Part of a small language model's weights.
Size: width 512, 108M parameters.
Architecture: RMSNorm before each block, rotary positions, no biases in attention or MLP, embeddings untied during training, normalized queries and keys, shifted keys, normalized values, value embeddings, hashed n-gram embeddings, an embedding shortcut, capped logits.
Training: a variant of Adam for these matrices, 822M tokens, 4291 steps.
Each number is 500 + 50 x the weight over its row's rms, rounded and kept within 0 to 999. Layers, rows and columns count from 0. Numbers have three digits each. The size before them is the row's rms in percent of the matrix's.

# layer 6 attention key, 512x512, rms 0.0434, rows 319-361, columns 448-511
077:542427618485504467506514540486468623489546400497467577517489451514546462432471471484496492473496443510606516514584476431595440467380531512437446529516559609420470512469495562508441466550436528
134:496476442452492463446510519554549376545501463499576465530456470613554464550559480454489529517495394529561500516469323484497570468501441416475497525497536438552547496582479416531495532453504476
139:480514450428474487467376481512498467526473491477493652455439541466490505492462449440502434479599427512420501599497476569561529555439424438449548504458370602505535533503545449483484608523525427
140:432498446482494474566449526506525486498494517560637589573575462568586516493423537540438501540543552547459462509512556502501422470413544418434414357444456466482519501494521487466343536469467478
138:533425510504498460529497583478496590461491443502495468484450460586485471491501485496538567443448520428532497490470486549411484495483423463602566480413561509542489504434500485455567545552541443
129:531561459432522539526515575507450450566458517455470532527489489421445377468467507447543496448523500592497536540389534582581392524485499553427623540439540520439527545511556490460540416515411526
130:459513537495495500485442492500438554472516530465435464512475470425514450480521480417484470568477392414535459477474519503560484406571536565491469551503546456555513422486504569490529527473498507
140:472414625551368425371481532558542464400485522476516571533489532499550443402608480554463496519542404450484420522389518352484482365487526515552462481493473537568482402479479527450494557490605554
132:450433512427470485447541458509557493534480559507623516469551506543466544502448439469435466457492604440520515580465557520466484474455594495569506485483524397462459566506481598590515468503512415
140:479441489518493468422532517560447562537542422532443599624483440498542551534462508424518499494460482443510433527572534510581536560430464525481483488531462518505527455494508525427534449447561535
136:480563516448503528461503525375540441458475571480506511540415502511541464480469561514537516406488474600475532511426508544574568498495473571584561425409521354500530533492489557475456519524566529
137:465520488518472597540580474456512491513518533482492452539587577447397397513554516499516367491549544471517476630496450536551455543558449519499552507509501498503440569536530478444546537420530502
130:504498469464544528451507461428546509555465440532497461429540523449435459418542542479523530387412500510583527521574479401514447452500445421493536462528559518587501415454488427529554484509429461
135:472478535498499509538494548469585432487451564471599379474370516524466527512415490449526472528413537496496518544529542579599469499526447496507526495470567512479579517485461546576395546391439508
131:453518594477540488441527438497518422464517462422519513480454537486553602522426467480521488510530459504449470509452493569637552468571417500504476517414559523582546527462492581482464512456560441
133:497551516371575433472426491477507532583477538437459422627550445482537609496472483553535581401484529497491525489430427494508474546472563574477479385586514529576514586454432449513618484430512581
128:503527505555438475412386493519506461468537462525503457547612541520566558548508392506532455568546447454550482511520407514528542368577560470470539493562498509537522473534506544486489557516469469
129:602547501561486520515508611621473479506502514481446419442446525453548407500412586542530487552514579580534545381454566494558428510482499427477524484577454500627500504608564451517475539499534508
129:550524480464532572556501413413495450599519494536530544501488513486389533559458495499548464454436453517439484487496514499412483530478484480527556486510526508449427442466547524536497458543519538
129:568467517363508473553504493569527485491501431619489478525519525507425512473583465475481534514541466553422545474508418470497427408599535423480538545564554477454590567522566502490513555513457531
138:492523531477528500446543522532618454438497470695465499538477488542461489516522465460536477485518549472448476493479434499464505494492451529503522521563507464471597568519543574619443547464483527
136:535527590452435482440553511474534460525546618434534518463491467482474595539467520526493567467522540429442466461501503478458445543490590508490455555578455466502461553455379525558492498487465409
131:449503568520623523519561472472500490534460446472501467443484532439542476489492445401518584394456488479540453464480607505478529544527596519495457510536549526534520492498533509383429599531556491
140:457474548464545508432406526441520558548377549470455543591488431448614568481493510458477449518451559457500472451467418482441486540632543491534512440438459518606515492585517501530483564503555504
132:470508433443503540493486509436477491418526518336506521571517494479553420503510502389549503546456528437552535469500501457547543441441525427466545548568476513609504552460480548434588525462592500
138:462428582599518526498444472528469559479481457432505427527502505514491567505547531557476530505428499575486394508579465420473491481501499465494458498479514494480437594471438382534539467505564466
135:390522436484558474434534495513496470440535553412476479383547496524623532590523538505517559531509552503380515509413501404593512523493472475550597506514486516484442475483477521529466493480468477
146:584532480535521505479582491475434571476495502553546412563539553467433543515471530463448382459571526511483526491539499409562465572433450564538443516491545500507417504498544458534527563518518539
138:478539523535486459548505455442534465463432511440451455498528540466480527449417479464451452525477521569487473503560579510511470446488519552491514489544506575541427595540532457523465450559453523
140:539525445515414512527495567496481524475510475463542562554479446509515511449361515468570575505487422517547473466388562457542455397506509546445465419478528494531511433539485544568524500405478429
134:479417557457471545508457462478561415553557508503470567524500545525459537482447518516466467507522531526487497461429498546636483398436426587472465521535533443500541545490440477458474439490518474
133:512523520520500502501483489512526508508466570506470512432550515525543589496490503559505498499435513513496559406510500541572479541455489504554532591584520535547488437501488435560450498459536495
131:453469488547488478502440484527419413408457475504433493370500520522479495539534513480520529460493523482547478469445559542491550500592529452451507505381497563495424463531421511510536520455481563
116:469573427523606517489523505501573551455454521514485531535551532464409516505476441373539553535465526525480463562499397511452505515520558495523583506536423482532518498441430462574528417462481553
132:445443506552470516499515522453546521505487510503489517470590507528431526426493546538562528535488457452467556567573473471475453503503488540440542433500505480524557608540508529574508382451373495
124:530537553579475482503505535445505488482428480521460387448520526514546441510462500522503483496491393494524566457524478482473491429541454510488523529418550515436398627521479551484526491491411499
134:360486553508454509465527521495513497462422512573476508467439550539444452545512581524494528507467519503476552451447494436531583537504552394529528464439561504373521522563563486424541536497531497
132:554512594442517645518485530488349524566467464447543518579579427462531462586533440386483457352459494513480599485494474489461516497541510565451552517536394450496533536425460555513552576515527548
133:530530471580511493457525502590502457527496418540601560431550583493503482416509538548522456416485491458498452509487553583462529472527464565525544477487437533422494519516403504536406451521527517
133:447526561436533437627580446572548365405462511524592522470559501496424544465504491449548549472555472472635505540549426439391486569574531437471452489427435507486480448525491475483501468458464417
134:513561448491544450496517505489468469517576469445487497556561447469484529539524487502453513441496482513531555349531548429415522482558485511564524629528427501516502533547472491440594444464490459
133:453547450582583547447502495481501425458594460361453540483529518429507424484535457507551478517440591512471545492544595504509449416574558563462530468484500515484499482445545461504489509428496561
134:484506545556454540451554408512590397584453551541493551487532483490540513518495481574448551499479427531444537574504545533564498491587489428454504437535538476396534515505492428493518482495505523